python train.py --n_kv_head=4 --head_dim=64 --vocab_size=8192 --activation="squared_relu" --norm="rmsnorm" --norm_place="pre" --positions="rope" --init_std_qkv=0.024 --init_std_down=0.00245 --optimizer="laprop" --lr=0.00147 --beta2=0.99 --lr_head=0.00763 --batch_tokens=[32768, 65536, 131072] --dataset="wikipedia_en"
Each number is 128 + 32 x the weight over its row's rms, rounded and kept within 0 to 255. Layers, rows and columns count from 0. The size above them is the row's rms in percent of the matrix's.

# layer 5 MLP down (transposed), 1024x256, rms 0.0867, rows 0-99, columns 32-63
size [ 96  97  32 100  96  99  99 104 101 103  95 106 100 105  94  98 107 100 100  97 100  98  92  92 100  95 111  98 101  93  96 101 108  98 115  98  96 105 101  99 102 105 109  99 105  97 104 107  99 101 104  99  98 108  97 100  94 104  96 108 103 107  97 105  95 108 110  93  95  97 104  92 117 105  92  99  95  97 102  96 108  94 104  91  97  97 106 101 109 105  28  99  17 105 101  99 100  99 106 106]
[[140 150 106 139 107  81 138 129 149  67 116 121 137  80 120 129 134 137 148  84 157 151  67 126 124  99 135 123 163 118 112 128]
 [128 200  82 149 142  91 118 124 134  98  72 156  88 127 145 144 158 124 203 144 128 255 164 137 138 115 113 122 136 131 113 125]
 [139  97 117 105 201 148 159 145 109 113 169 103 173  89 125 151 112 117 126  98  60 145 187 152 161 119  95 124 107 119 135 138]
 [126 131  89  61 126 103 129 165 105 101 161 140 144 169 156 136 126 107 180 119  98 118 151 149  98 158 159 135 115 139 162 214]
 [166 102  71 133 131  81 120  78 132 146 131 141 152 162 123 139  94 147 157 133 122  94 140 214 130 176 105  87  48  93 126 169]
 [133  91 115 110 161 130 118 178 138 142 124 158 122  90 177 136 123 138  96 128  59 121 112 187 169 112 122  96  69 116 122  73]
 [111  96 103 180 144 159  86 114 124 141 127  88 169 107 139 147 154 161 126 146 140 130 190 141 104  84 148 145  80  95 153  84]
 [ 56 110 143 154 197 156 102 116 127  88 161 156 123 167 124 159 156  29 160 137  92 154 108 117 119 158 161 127 172  94 106 174]
 [118 169 111 154 117  52 135 118 139 168 112  80  96  89 139 122 167 132 142 147 115 164  41 164 157 117 109  84 128 168  78 185]
 [128 145 150 128 131 166 185  62 122  94  68  96 141 100 138 126 149  84 128  87 119 150 148 115  68 142 160  79 141 141 130  55]
 [112 176 159 178 113  98 105 139 116 119 192 126 145 211 173  88 102 129 123 146 165 108 170 155 151 100 111  85 167 106 135 165]
 [126  73 145 175 179 153 147 116 120  93 166 141 157 102 129  77 173 127 150 159 132 139 123 208 161 110 144 172 140 114 166 152]
 [104 143 128  94 196 191 176 151 176 140 109 141 133 132 125  97  95 144 104 169 125 178 160 157 102 176 127 155 123 129 139 150]
 [115 144 212 161 165  17 112 138 127 105 106 160  67 144 119 161  90  99 103 147 168  98 156  83  41 115 121 105 106 156 133 136]
 [182 185 119 106 163 125  94 134 170 135  57 164 155 146 162 127 102 180  57 157 147  79  94 168 115 136 134 159 127 114 123 176]
 [191 123 142 157 109 166 140  91 149 116 168 112  77 136 204  84 157 110 137 124 106 119 154  98  96 122 158 149 214  81 152 136]
 [147 102 101  99 122 151  67 118 109 116  95 125 153 112 118 137 167 143 148 155 152 135 134 162 153 100 173 156 178 121 144 140]
 [133 103 144  77 187 124 146 127 149  98 133 142 157 165 134 162  87 109 146 109 100 139 128  61 140  70 116 143 113 175 137 182]
 [174 126 153  86  90 103  94 108  64 156 163  99 121 100 105  64 119  64 145 157 138 196 130 104 169 113 119 140  71 137 124 128]
 [155  75 143 167  79 142 121  84 154 155 148 114 167 139 199 174 144 159 141  74  98 127 126  84  97 144 110 128 128  37 110 140]
 [131  90 121  94 116 155 118 129 157  97 104 107 134  64 145  86 119 144 146 139 132 174 172 143 124 159 134 164 117  75 101 126]
 [117 120 119 177 142 128 172 124  93 159 111 110 119 156 109  88 166 114  99  63 104 129 165  68 100 125 131 132  95 127 166  97]
 [137 128 149  63 131 105 158 135 103 157  99  78 166 138  90 126  79 121 112 179 128 145 114 169 137 151 112  85  79 139 145 141]
 [102  83 144 169  88  50 127  74 113 199  92 133 127 107 154 150 161  72 112 103 119  89 123 112 169 100 125  95 185 168 137 160]
 [129  52 114 163 131 177 128 113 130 152 159 128  77 149 171 147 162 145 157 121  95 129 122 155 144 168  99 183 110  84 124  86]
 [130 125 183 129 131 143 117 173 112 151 147 142  71 143 127 126 102 122 100 108 116 120 215 165 175  70 118 116 145  98 130 131]
 [136  78 144 131 137 100 118  67 130 100  69 148 131  89  92 116 137  89 117  96 166 151  86  99 124 131 222 140 121  44 116 132]
 [151 134 189 109 112 175  78 123 115 146 172 144  78 105 105 138 129  99 106  81 142 138 117 139  89 118  98  80 170 111 214 128]
 [110 147 120  70 131 121 168 113  74 134 134 113 112 124 122 177 104 150 151 149 118 171  97  99 158 114 147 142 136 106 138 144]
 [114 139 140  75 124 164 195 175 146 104  86 148 149 107 174 147 151 158 144 137 200 121 159 140 135 166 143 180 119  87 115 130]
 [101 160 152 179 175 127  68  97 206 144  87 144 184 170 131 145 123 115 126 156 103 156  84 136 117  95  75 101  85 179 163 170]
 [106  83  32 126 107 114 152 119 159 126 176 121  76 160 117  88 137 127  99 112 104 139 109 160 148 167 101 122 169 124 171 138]
 [ 87 159 105 128 132 136 114 118 109 124 115  99 111 115 106  84 164 134 103 179 151 169 152 133 112 110 183 138 159 110 121 117]
 [219 126 118 142 119 182  88 131  93 137 104 158 121  86 142 148  82 118 108 133 137 129 131 135 178 132 128 146 132 118 169 101]
 [118 171 130 155 103  87  98 120 148 188 160 136 200 123  96 144 131 133 206 127 119  87 132 100 145 173 119 177 141  97 117 122]
 [145  96 144  92 160 111 135 148 105 106 131 137 114 144 189 127 145 176  92  54  93 135 108  95 161 137 132  99 148 160 147 138]
 [109  94 120 112  73 122 156  82 153 102 110  78 167 132 146 171  80  91  96 205 143  74 126 129 134 173 157 131 148  63 101 116]
 [120  96  89 196 107 103 119 122 124 153  96 163 165 127 111 113 128 115 114  69 156 128 152 124 141 131 199 114 163 110 137 109]
 [100 104 144 130 163 115 168 127 122 156 158 110 115  81 176  94 100 110  78 182 132 158 209 101 143 173 143 105 112 132 182 177]
 [195 133 144 123 140 166 122  89 169 139 101 114 102 186  78 123 125 162 135 138  80 101 133 173 117 144 175 139 118 101 112 104]
 [140 160 105 128 178 166  78  78  97 142 130 167 177 141 155 183  98 144 171 181 109 116 119 103  53  79 164 101 120  45 163 119]
 [116 119 137 147 165 104 112 107  83 117 148 100 221 156 125 170 149 130 144  91 123 170 144 104 153 166 172 134 135 137  98  90]
 [148  99 127 105 103 167 107 142 137 138 123 135 123 137  91 136 108 161 111 166 125 131 149  91 130 175  96 136 112 130 136 121]
 [110 125 106 103  39 130 113 132  81  85 142  82 176 146 146 150 126 117 140 143  87 132 190 127 155 136 107 111 110 124 185 129]
 [123 106 104 154 111 124  65 169 133 143  61 141 124 147 125 140 132 102 151 132 112 161 112 183 173 111 112 156 146 109  97 156]
 [ 62 115 133  90 133 127 139 102  97 153 144 191 129 124 150 109 119  87 208 130 104 125 175 157 124  90 126 151 115 126 119  77]
 [100  88 117  60 149 138 178 167 153 101 123  79 124 141 144 158 133 107 138 167  94 137 112 115  99 124 144 190 139  82 166 148]
 [153 126  47 143 126 135 122 122 107 148  63 202 159 195 101 107 116  98  94 144 130 149 172 156 146 113 160 176  88 105 149 195]
 [122 154 168  61  93 114 131 135 120  77 128 153 114 129 125 144 163 187 121 115 193 158 209 172 150 152 129 170 135 147  51  70]
 [115 170 125 132 100 102  82 191 201 132 181 137 162 115 155 139 125 112 147  91 153 143 188 132 128 135 137 148 195 136 131 146]
 [140 135 151 150 123 127 114 156 158 125 125 134  98 176 175 135  85 177 137 106 141 128  65 110 132 148 163 135 104 109 106 100]
 [134 136 134 125 163  82 174 114  74  96 163 169 101  94 159 150 187 119 151 163 143  89 131 103 112  98  98 132  81 125 125  99]
 [105  97  16 171 196 139 126  94 130 123 111 162  68 110 111 114 118 160 144 139  61 116 145 112 132 148 108  77 145  36 182 166]
 [ 86 130 149 108 141  82 107 151  77 206 117 146 108 158 128 118 103 148 119 109 110 122 126 123 122 103  86  92 101  95  58 131]
 [100 111 165 129 130 167 129 138 136 142 172 134 157 103  89 166 169 132 103 125 185 156 200 136 152 138 143 113 114 166 118 124]
 [161 116 140 145 125 152 139 157 118 134 121 159 122 188 129 124 150 126  97  99 138 112 133 182  97 139 115 182 186 131 177 124]
 [133 120 160 101 124 181 158 157 145 165  95 159 134 140 140 153 117 155 107 158  92 123  95 109  70 110 154 106  95  86 111 135]
 [160 145 121 135 166 161 146 110 134  74 136  95  83 117 109 121 150 134 137 140 157  88 170 129 116  95 126 165 150  82 190 117]
 [119 155 114 141 137 161  77 155  74 128 168  51 155 123 153 137 114 121  62 115 157 153 114 148  82  95  37 151  84 113 105 177]
 [143  96 165 111 158 118 192 173 125 108 109 155 138 122 208 139  73 119 144 140 145 101 123 138 133 149 139 222 155 167 121 108]
 [110 125 154  98 130 145 110  70 175 103 135  92 107 102 115 101 173 151 138  82  50 123 128 171  82 151 136 141  93 123  99 102]
 [ 98 109 126 139  93 128 171 123 119 101 118  92 195 160 141 114 118  98  84 114 174 143 132 176 157 186 134  87  98 148  74 122]
 [ 69  99 180 249  79  69 133 172  98 110  88 148  85 141 162 112 116 106 130 130  87 124 107 125 153 104 120 110 131 122 125 159]
 [112 140  90  98  97  95 159  56 129 180  91 129 119 177 164  98 158  84 121 108 141 107 141 144 122 144 159  87 105 149 149 110]
 [139 147  72 132 122 177 120 137 130 118 158 130 161 129 123 116 165 125  56  94  95 165 117 136  98 118  69 135 151 138 153 133]
 [183 133 125  91 126 123  89 102 133 165 180 144 160 135 128 182 120 162  85 125  72 127 119 148 127 169 151 180 102 147 110 154]
 [164 171 104 113 107 144 111  62 168 171 145 107  87 121 129 104 127 132 164 156 109 159 149  76 122  77 112 140  84 180 122 100]
 [152 147 154 173 117 129  93 159 179 130 118 139 138 136  76 148 115 119 100 139 176  81 162 210 149 143 135 173 121 100 137 126]
 [174 222  91 113 158 116 133 141 133 174 178  69 160 133 158 177  79 127 166 123 116 162 164 124 160 112 144 141  72 145 112 153]
 [116 102 125  82 135  75 196 139  95  89 114 142 114  90 121 170 122 198  80 169 173 145 151 134 130 104 111 120  87 173 105 187]
 [ 86  65 101 151 122  63 116 178  85 150  84 141  80 141 124  86 188 163 112 136 139 124 132 184 105 154 124 106  77 139 127 142]
 [134 120 134 157 133 133  92 121 113 149 113 175  93 155 125  98 130  80  79  77 128 149 160 123 125  90 153 126 104 126 152 126]
 [ 74 159 122 157 103 189 156 165 110 150 130 109 124 186 129 163  60 155 100  58 117  99 177  99 133 143 130 142 166 129 131 172]
 [ 90 151 127 104 134 101  94 149 173  77 160  81 218 139 136 169 123  79 175  76 190 161 129 159  80 207 115 168 144 146  87 116]
 [120 188 146 129 164  84  86 113 132 103 155  94 113 205 199 144 175 148 166 117  81 144 140 142 193 123 211 119 151  92 151 114]
 [161 106  91 110  45 149 156 174 172 156 134 195 150 154 160 139 138 121 159 121 159  87 137 158 116 159 139 107 199 138 171 185]
 [111 139  78 135 136 152  80 119 154  89 133 141 178 161 156 149 111  94 103 104 125 110 115  97 113 127 164 124 108 105 155 134]
 [101 103 109 161 118 171  95 125 148 128 165 107  92 167 115 114 112  52  88 136  82 115 127 171 109 120 106  94 125  70 193 129]
 [ 96 129 130 139  73 132  69 102 161 122 161 125 170 138 123 201 152 100 118 147 100 154 102 107 179 166 112 121 195 107 161 162]
 [153 177 105 167 134  61 132 139 121 120 144 174 110 132 141 146 121 181 109 146  27 138  95  74 120 167 101 136  74 119 147 134]
 [ 98 149  90 172 151  90 166 188  60 113 118 124 158 125 178  91  69 123  95  97 141  89 142  87  94 131 162 109  76 129 133  99]
 [138 108  98 193 112 119  68 122 111 179 133 107 111 135 100 102 105 110 118 129 132 163 113 123 123  95  47 122 108  75  83 178]
 [120 111 140 100 127 109 136 123 151 120 208 129 134 115 161 107 118 150 151 167 140 153 195  97 129 139 149 146 177  95 108 107]
 [179 106 121  94 101  94 134 170 125 132 156 142 160 150 142 149 132 118 125 131 154 133 114 121 143 182 103 146  83  62 164 176]
 [175 142 145 111 179 126  94 119 103 118 110 153 136  78 116 130 169  93 136  95 132 158 143 127 137 160  95 149 112 140  66 160]
 [ 86 215  98 153  76 134 100 152 137 158  84 139 129 150 132 139 127 135 120 111  81 134 189 122 178 154 119  90 128 169 138 120]
 [109 105  92  79 134 127 140 114 110 143  92 208 114 130 121  80 100 143 147 113 174  82  80 133 130 108  81 126 187 104 194 147]
 [ 81 119 133 101 137 205 108 116  93  81 140 147 166 104  80 134 120 161  68 128 130 104 159 150  82 107 120  59 130 117  93 157]
 [174 138 123 105  91 153 169 124 152 102 145 178 105 166  87 108 157 132 161  86 103 118  98 130 182 135 160 157  30 111 164 124]
 [153  75 173  97 138 136  99 158 219 168  42 125 144 130 170 120 141 146 117 136 121 134 149 215 138 185 112 129 175 125  71 207]
 [166 132 164 128 103 176  37 164 120 164 178 141 107 185 120 155  97 149 101 153 138 125 165 129 154 137 187 138 172  92 173  64]
 [ 65 132  98  85 102  38 118  89  89 128 145  96 141 113 115 124 146 147  99 136 134 152 128 162 146 105 146  74  94 158 168 109]
 [171 136 135  91 169 189 153 117 103  61 152 139 110 135  90 144 131 119 134 141 107  80 144 163 127 152  91 125 130 122 146 124]
 [111 126 122 175  92 128  75 118 107 120 133 215 116  99 105 138  98 157 180 176 118 128 141 102 153 116 216 156 148 136  71 158]
 [ 83 191 169 118  99 142 145 116  91 143 148 161 124 126  38  93 147 142 151 102 184 160 162  91 122 121 133 148  65 122 209 142]
 [113 145 155 100 139 157 117 204 144  59 168 150 108  94 130 141 155 128 130 142 143 128 114 157 110  99 133 112 167 103 163 114]
 [146  76 169 132 195 170  82 153 122  94 148 113  53 122 157 145 120 110 117 154 158 104  84 210 137 192 124 187 115  79  84 166]
 [ 81 129 123 146 125 141 144 132 150 180 152 231 117 130 142 103 148 154  98 115 237 135  85 140 126 127 179  84 125 152  84 115]
 [131 166 115 104  83 136 108 133 160  89 120 138 115 135 143 142 149 116  79 142 132 179  80 175 123 164 107  78 122 116 141 108]
 [127 140  91 129 137 101  87 125 142  88 106  90 159  92  89 112 133 109 136 151 159  84 204 119 134 137  96 139 167 153 148 168]]
# layer 5 MLP up, 1024x256, rms 0.0916, rows 1-100, columns 32-63
size [ 93  30 101  93  98  98 106  95 101  92 106 100 106  95 100 109 102  99  96  97  95  89  91 100  94 115 100 102  87  98 104 112  97 119  96  93 109 102 102 103 106 112 103 104  92 105 109  97 104 104 102  99 102  95 104  90 103  97 107 104 107  98 104  94 113 110  92  91  93 106  92 116 104  93  98  95  95 101  98 104  92 107  87  96  94 107 100 112 103  33  97  21 109 101 101  98 101 107 106  95]
[[161  89 127 102 107  94 111 145 144 168 154 140 177 138 148 152 123 133 106 127  84 136 112 156 101 108 150 164  67 196 128 144]
 [ 70 114 144 138 130 109 130 151 166 102 124 149 152 135 109 117 110  93  50 112 153 152 145 127 125 124 141  95 152 123 151 128]
 [155 139 118 174 120 135  90 187 194 134 175 152 136 152 120  57 103  85  75 124 151  99 173 148 141  73 174 156 127  94 148 113]
 [152 110  80 143  91  72 171 124 150 138 192 103 195 176  82 179 122 118  84 127  57 121 167 170 161  87  91 102 126 113 117 110]
 [102 127 168 135 102 229 122 123 177 161 141  88 173 130  90 122 146 135 108 149 135 124 141 114 141 121 153  85 129 136  68 168]
 [173 130  38  82 131  78 128 143 139 121 188 136 118 111 145  81 137 137  97 144 137 130 114 115 115 102 160 147  96 111 136 164]
 [143 166  54 142 116 136 124 168 141  94 139 173 138  97 122 143  83 111  57 148  97 179  84 124 113  64  85 182  35  71 141  55]
 [124 126 121 147 101  74 118 183 144 129  68 152 137 107 110  88  83 192 111 105 106 125 186 123 154 149  78 109 139 120 125 135]
 [129 130  80 112  33  91 145 161 131  98 151  77 152 138 109 122 125 125 160 132 167 158 166 159 169  85 139 125 116 139 135 137]
 [177  52 139  67 168 117 145  96  97  62 118 157 185  99 134 120 162 162 106 102 123 134 136  86  89 103 140 118  90 125 106  88]
 [123 145 122 137 113 101 152 149 162 167 140 162 101 205 121  38 109 106 141  99 177 138 146 138  54  96 162 154 105 182 178  98]
 [ 89 148 132 140  98 132 109  83  96  88 155 113  82 119 142 109 140  93 105 140 147  94  92 133 163 141  98 106 141 177  86  59]
 [142  94 161 143 178 138 191 195 156 111 110  70  63 153 120 110 144 193 115 140 124 131 116 116 138 139 134 156  91 137 114  60]
 [142 100 113  99 150 142 175 162 103  44 173 150 128  90 108 142 179 148 103 133  93 113 171 110 121  89 168 101  74 137 158  83]
 [138  95 163 168 154  91 133 166 105  68  98 151 119  79 109 139 135 112  87 117 128 102 183 171 129  90  97 101 192 137 123 123]
 [172  86 121 126 119  80 121 215 155 195 166 156 122 133 107 104 105 134 183 122 222 103 131 138  61 143  96 115 133 143  70 105]
 [106  76 143 126 121 111 131  83 122 104 157 135 108 190 149 114 117 130 145 153 174 141 136 124  82 121  94 155 114  86  94 142]
 [110 121 111 142 159 136 114  81 103 125  96  95 180  85 146 102 117 167  99  69 137  96 119 193 115 137 160 145 155 127  93 149]
 [139 122 155 109 172 143 102 116 130 133  74 106 171 132 108 122  90 111 124 133 112  83 116 165 129  72 158 148  89 125 156 108]
 [121 123 147 184 187  92 143 115 102 196 112 131 173 112 155 159  94 177  83 118 146 112  83 130  75 134 133 125 102 123 159 108]
 [107  95 147 139 114  72 117 107 165 107 121 120 161 127 117 135 103 111 129 155 100  97 101 136 154 122 122 165  64 125 195 108]
 [184 127  94 198 123 161 142 155 134 118 158  69 113 168 160  96 126  55 162 103 185 116 120 110 167  92 134 124  89 160 174 186]
 [114 181 156 124 109 110 142 119 156 132 225 117  54 164 167 123  69 179  94 176 166 123 102 123 154  54 160 154  61 144 119 111]
 [127 139 111 150 128 156 101 110 162  54 153 144 139 110 151 149 167 168 156  81 141 192 106 157 153 142 129  73 124 145  94 178]
 [143 141 147 134 110 101 147 158 151 122 130 126  92 126 105 166  86 103 151 159 141 143 112 223 136  76  81 165  58 117 149 133]
 [141  80 172 140 169 165 134 123 143 170 141 133 147 149 129  83 164 187 119 149 123 188 168 152 116 141  96  65 119 121 120 123]
 [ 94 148 135 134  92 116 188 213 145  85 156 166  67 163 124  84 130  59 142  94 151 165 150 155 157  90 123  68 129 143 126  66]
 [124  89  92 123 198 125 100  95  95 109  90 109  61 181 107  95  81 142  55 140 150  96 103 169 101 112 156 165  79  69 108 110]
 [ 87 125 146 135 136 157  92 121 156  97 140 146 114 192 147 109 121  87  50 137  78 153 105 157  71 152 136 161 123  93 106 140]
 [137 130  68 145  99 203 114 121 130  91 145 164 148  71 174 118 126 132  82 111 119 202  92 117 108 107 119 137 125 133  70  26]
 [132  90  73  94 124 172 120 108 142 101 139  98 129 126 112 130  75 121 106 155 139 196 166 122 127 151  82 111 157  78 152 182]
 [ 98 128 127  84 121 121 144 146 138 123  93 174 174 120 153 140 108 156 178 103 105  70 179 167  92 163 162 132  80 127  85 139]
 [145  68 143 153 108 172 127 147 144 143 153 138  96 156 142  91  75 155 134  44 136  96 180 157 136  91 164  96 144 159 125 136]
 [100 111 113 117 185 133 138  92 112 113 139 104 122 114 102  61  56 101 104  96 167 122 173 137 134 114 170 130 156 101 108 120]
 [114 153 167 135 155 166 173 144 174 132  94  69 168 162  58 110  88 112  72 127 117 133 174 174 100  82 122 183 147 103 142 171]
 [164 163 159 100 139 140 149 124 107 159 122 124 158 149 150 121 173 103 114 132 150  93 117  81  86 109 120 158 135  82  93 114]
 [103  93 123 143  98 117 125 162 196  89 145 103 157 131 104 131  95 121 166  98 228  63 161 185  84  84 112  98 117 124 172 134]
 [115 126 123 186  91 103 151 123 158  96 146 100 180 165  94  87 116 126  59  70 141 107 139 166 109 131 103 202 141 143 137 155]
 [137 124 110 147 155 174 159 188 216 105 154 161 100  83  90 117 144 129  92 103 125 173 152 154 119 114 164  93 124 137 122  79]
 [119 178 105 133 127 148 116 147 123 114 136 152 168 105 127 125 129  65  77  90 114 150 140 190  93  97 158 124 162 125  66  65]
 [126 125 105 112 106 130 122 138 143  96 112 109 113  82 146 105 134 143  94 114 168 135  99 111  65  86 163 120 103 161  83 114]
 [106  93 167  71 106 103 142 164 140 178 115 128  85 154 125  30 157 135 175 145 184 124 128 164 146 142 138 147  70 153 129 131]
 [ 77  69 130 136 121 125 151 135 120 121  98 157 118 119 149 162 162 114  81  59 128 150 132 159 137  85 129 162  83 106  87 163]
 [ 99 131 116 137  59  72 122 124 130 139 208 125 140 100  75 128  90 128 138 148 116 135 133  83 158 128 145 121  92 159 123 105]
 [ 97 106 134  98 129 114  93  49 167 107 122 101 104 104 157  93 105 119 122 133  91 169 148 189 170 159 130 131 132 118 119 148]
 [140 121 108 133  94 144 100 141 171 102 117 117 181 144 133 122 152 162 135 101 122 168  66 198 148 115 168 162 140  84 125 167]
 [ 71 156 123 147 119 140 148 137  81 175 124 136 140  94 161 141 122 136  88  77 155 163 166 162 152 117 105 118  97 206 158 125]
 [ 93 145  56  90 139 175 145  77 159 119 150 104 170 176 179 151 137 114 115 120 135 129 132 138  69 141 138 165 117 123 112 156]
 [131  83 126  72 114 118 145  75 152 111 199 160 127 100  67  78 161 119 116 111 100 106 136 186 100 143  96 158 180 149  87 102]
 [145 114 137 142 141 134  86  94  94 104 118  94 127 174 117 151  65  84 101 159 146  86 131  63 152  93 149  92 153 127 137 202]
 [114 116 110 133 127  97 182  88 120 119 134 120  91 174  89 161 170 137 125  98 109 113 120 146 164 101 121 149 117 173  55 118]
 [101 161 171 138 151 163  58 115 105  86  84 115 135 144 100 123 129 102  98  96 118  88 103 173 161 105 149 103 139 161  46  90]
 [127  98 206 105 153 143 144 145 201 108 130 118 124 166 131 183  61  71 109  76 116 194 146 100  55 115  78 154 118 151 129  86]
 [110 155 157 131 124 125 127 101 131 131 143  74 147 193  95 131 105 165 119 174 157 165 154  97 143 114  87 120 116 172 153 194]
 [111  92  83 124 101  92 141 112  84 104  95 165 136 183 176 131  85 107 111 125 122 215 135 109 119 135  74 147  91 118 139 146]
 [ 42 136 141 123 147 103 170 143 115 152 153 143 119 118 103 148  71 102 121 141 139 148 158 172 145  62  89 140 114 150 114 152]
 [132 129  98  86  92 111 117 153 167  93  99  83 165 100  73 126 136 114 170 139 131  99 177 127 217 119 101 161  57 179 119 135]
 [124 178  79 105 182 124 151 147 128  97 113 156 115 199  77  53 154 118  93 101 126 160 154 181 121 144 175 131  89 204 103  96]
 [126 114  77 129 105 153 151 129 131  77 119 155 153 109 103 156 167 147 141 156 163 156  88 140 148 132 136 116 112 120  96 104]
 [109  52 137 104 202 112 161 120 138 157 120  85  91 150 158 171 131 159  99 146 142 144 112 136 141 115 157 164  51 118 152 123]
 [111 183  51  86 134 173 107 116 166  91 125 113 194 186 168 172 119 136 102 134 121  75 156 173  76 132 149 152  91  85 132  28]
 [ 87 119 130 159  86 101 153 204 138 145 132 101 124 202 143 125  64 169 118 122 155 173 192 142 135 101 140 121 116 192  83 135]
 [110 156 120 158 105 106 164 127 159 131 102 168 161 143  38 148 133 101  52 132 131  69 110 175  87  86  68 164 157 166  79 161]
 [ 97 127 148 113 115  87 107 109 137  81 162 101 139 122 145 139 150 121 167  72  70 104 138 129 137  90 106 131  96 206 197 130]
 [122 129 108 149 184  86 161  88 116  99 126 130  58 198 130 121 180 162  60 124 156  99 209 120 105  98 142 104 100  99 166 133]
 [ 47 127 130 107 151 128 155 147 153 133 176 108 175 113  78 162 185 170 143 169 102 111 110 188 178 127 107 123 135 165 104 162]
 [ 95  57 171  54 136 154 132 128 135 135 104 110  71 147  76 139 131 150 130 110 149 144 131 170  78 162 144 126 136 133 100 170]
 [ 85  78  98 108  83 116 188  81 122 102 140  61 165  97 168 154 125  90 117 116 108 149 148  92  94 129 164 168 113 187 117  83]
 [184 111 124  87 121 118 140 141 100 135 106 149 112 112 114 115 152 163 132 125 119 116 156 105 151  72 110 172 158 187  86 178]
 [164 157  84 170 101 114 117 118 147 111 175 116  94 168 144  94  98 135  62  42 115 165 154 137 158 110 151 136 117 185 114 104]
 [111  90  96 161 145 154 155 115 180 136  93 127 143  96 112 168 118 144 160 119 206 104 162 124 103 109 115 162  85  46 108  87]
 [ 99 108 115 189 190 184  99 141 174 111 169 167 116 119 154 142 143  94  73 100 229 140 154 133 149  98 134  57 113 150  94 149]
 [129 145 203 174 154 102 103 113 119 100 167 141  50 104 127 121  89 151  66 131 148 123 128 205 144  71 113 123 100 143 132 147]
 [121  78 178 108 124 149 186 134  95 149 113 129 115 109 170 116 126 160 156 127 136 115 121  94  71 154  96 112 113 161 117 144]
 [ 89 110 187 127 102 106  95 175 125 150 172 185 146 132 117  99 164 167 142 127 167  78 155 205 155 108 130 190  96 187 194 121]
 [124 169 131 103 159 143 129 106 123 129 130  95 111 142  96 127  60  90  71  99 152 161 117 126 156 145 118  63  82 164 189 178]
 [163  53 107 143 113 149  92 132 150 168 146 140 165 201 132 163 128  90 101  95 145 144 100 172 137 119  94 141 166  93 121 143]
 [175  97 123 103 147 151  86 204 202  92 131 147 165 136 143 111 113 113  99  87 150 132 149 133 141 104 144 167 103 119  84 134]
 [120  62 163 164 205 130 152  73 157  91 115 148 132 165 111 118 132 142  91 153 102 126  97 136 178 131 132 108 129 156 168  68]
 [117 126 150  72 138 111 112 148 146 137 114  80 102 141 110 133 131  86 190 146 180 128 101 175 126 131  92 133  61 115 138 131]
 [155 199 149 144 109  97 141 167 227 168 133 111 103 104 148 122 130 104 101 155 173 133 115 178  68 145 124 165  83  98 138 120]
 [135 156 129 127  98 104 141 137  99 126 116 115 191 136 169 120 149 132 124 147 151 130 132 138  58 107 112  87 108 143 114 137]
 [109 156 184 108 105 158 136 115 154 144 156 107 147 144 163  77 129 110  89  44 147  84  78 105 118 161  72 169 108  49  74  94]
 [137 126 136  90 152  87 177 154 103 145 173 133  99 148 154 125 119 106 190 126 118 123 189 162  72  89  79 106 121  83 148 164]
 [116  99 125  50 110 183 150  95 140 136 139 183 124 139 107  82  99  99 132 136 167  75 127 103 155 122  79  85 151 174 122 144]
 [110  46  76  96  69 183  98 134 163 114 120 137 151 174 167  74 163 136  96 120 166 174 128 130  78 155 106 135 132 121 126 140]
 [137 118 119 180 112 100 182 151 130 114 163 153  82 101 104  97 134 154 116  58 141  68 145 140  68 141 138 122 183 176 160  66]
 [102 112 139 128 140 144 182 107 179 125 120 119 107 110 157 125 155 125 144 107 111 185 161 212 115  90 145 185 106 127  97 134]
 [174  74 122  76  69 165 136 126  98 127 134 157 124 183  70 142 131  89  79  90 131 149 141 121  76 127 121 197 143 141  72 182]
 [ 93  97 115 123 124 113 165 125 150 122 193 127 131 123 160  87  98 128  91  73 152 144 129 171 137  99 121 139 146 167 108  63]
 [114 148 129 143 151 168  98 134 126 100 108 125  96 138 131  71 115  98  77  65 120 116 205 142  85 145 149 110 105 203 168 145]
 [ 86 113 126 134 139 129 141 125 181  95  96 136  90 150  79 136  85 110  81  72 168 133 174 144 121 126 133 134 114 114 133  90]
 [138  85 169 129 102 122 176 122  98 141 197 150 140  99 140 111 104 132 150  99 147 148 128 100 153  59 166 141 169 148  86 105]
 [146 122  88 193 126  93 159 159 183 136 139  72  71 114  79  77 151 127  82  62 166  67 153  97 139 145 140 137 130 145 117  47]
 [105  57 132 114 121 167 145 107 112 119 115 137  90 165 107 132 135 164 135 106 157 125 161 168 142 108 132 108 109 115 137 134]
 [ 74 150 126 110  88 173 117  79  89 119 122  79 131 127 177 102  84  81 120 124 108 142 139  87 141 127 166 164 163 139  80 121]
 [156 127  77 191 151 128 119 100 146 117 108 152 146 118 118  94 138 151 168 157 145 175  76 161 104 117 124 119 138 128  95 152]
 [ 78  40 123 109  94 143 153 127 134 111 166 105 118 175  94 169 138 161 149 162 153  72 102 147  95  79 112 105 101 106 150 151]
 [122 115  95 147 114 126 193 170 110 152 130 126 155 170 123  78 126  83 110 104 105 123 167 187 106  93 173 110 122 191 164 147]
 [129 146 137  93  87  95 129  70 131  68 135 116 126 138 128 101 136 202 119  81 154 157 114  96 149 125  84 127 147 152 153 142]]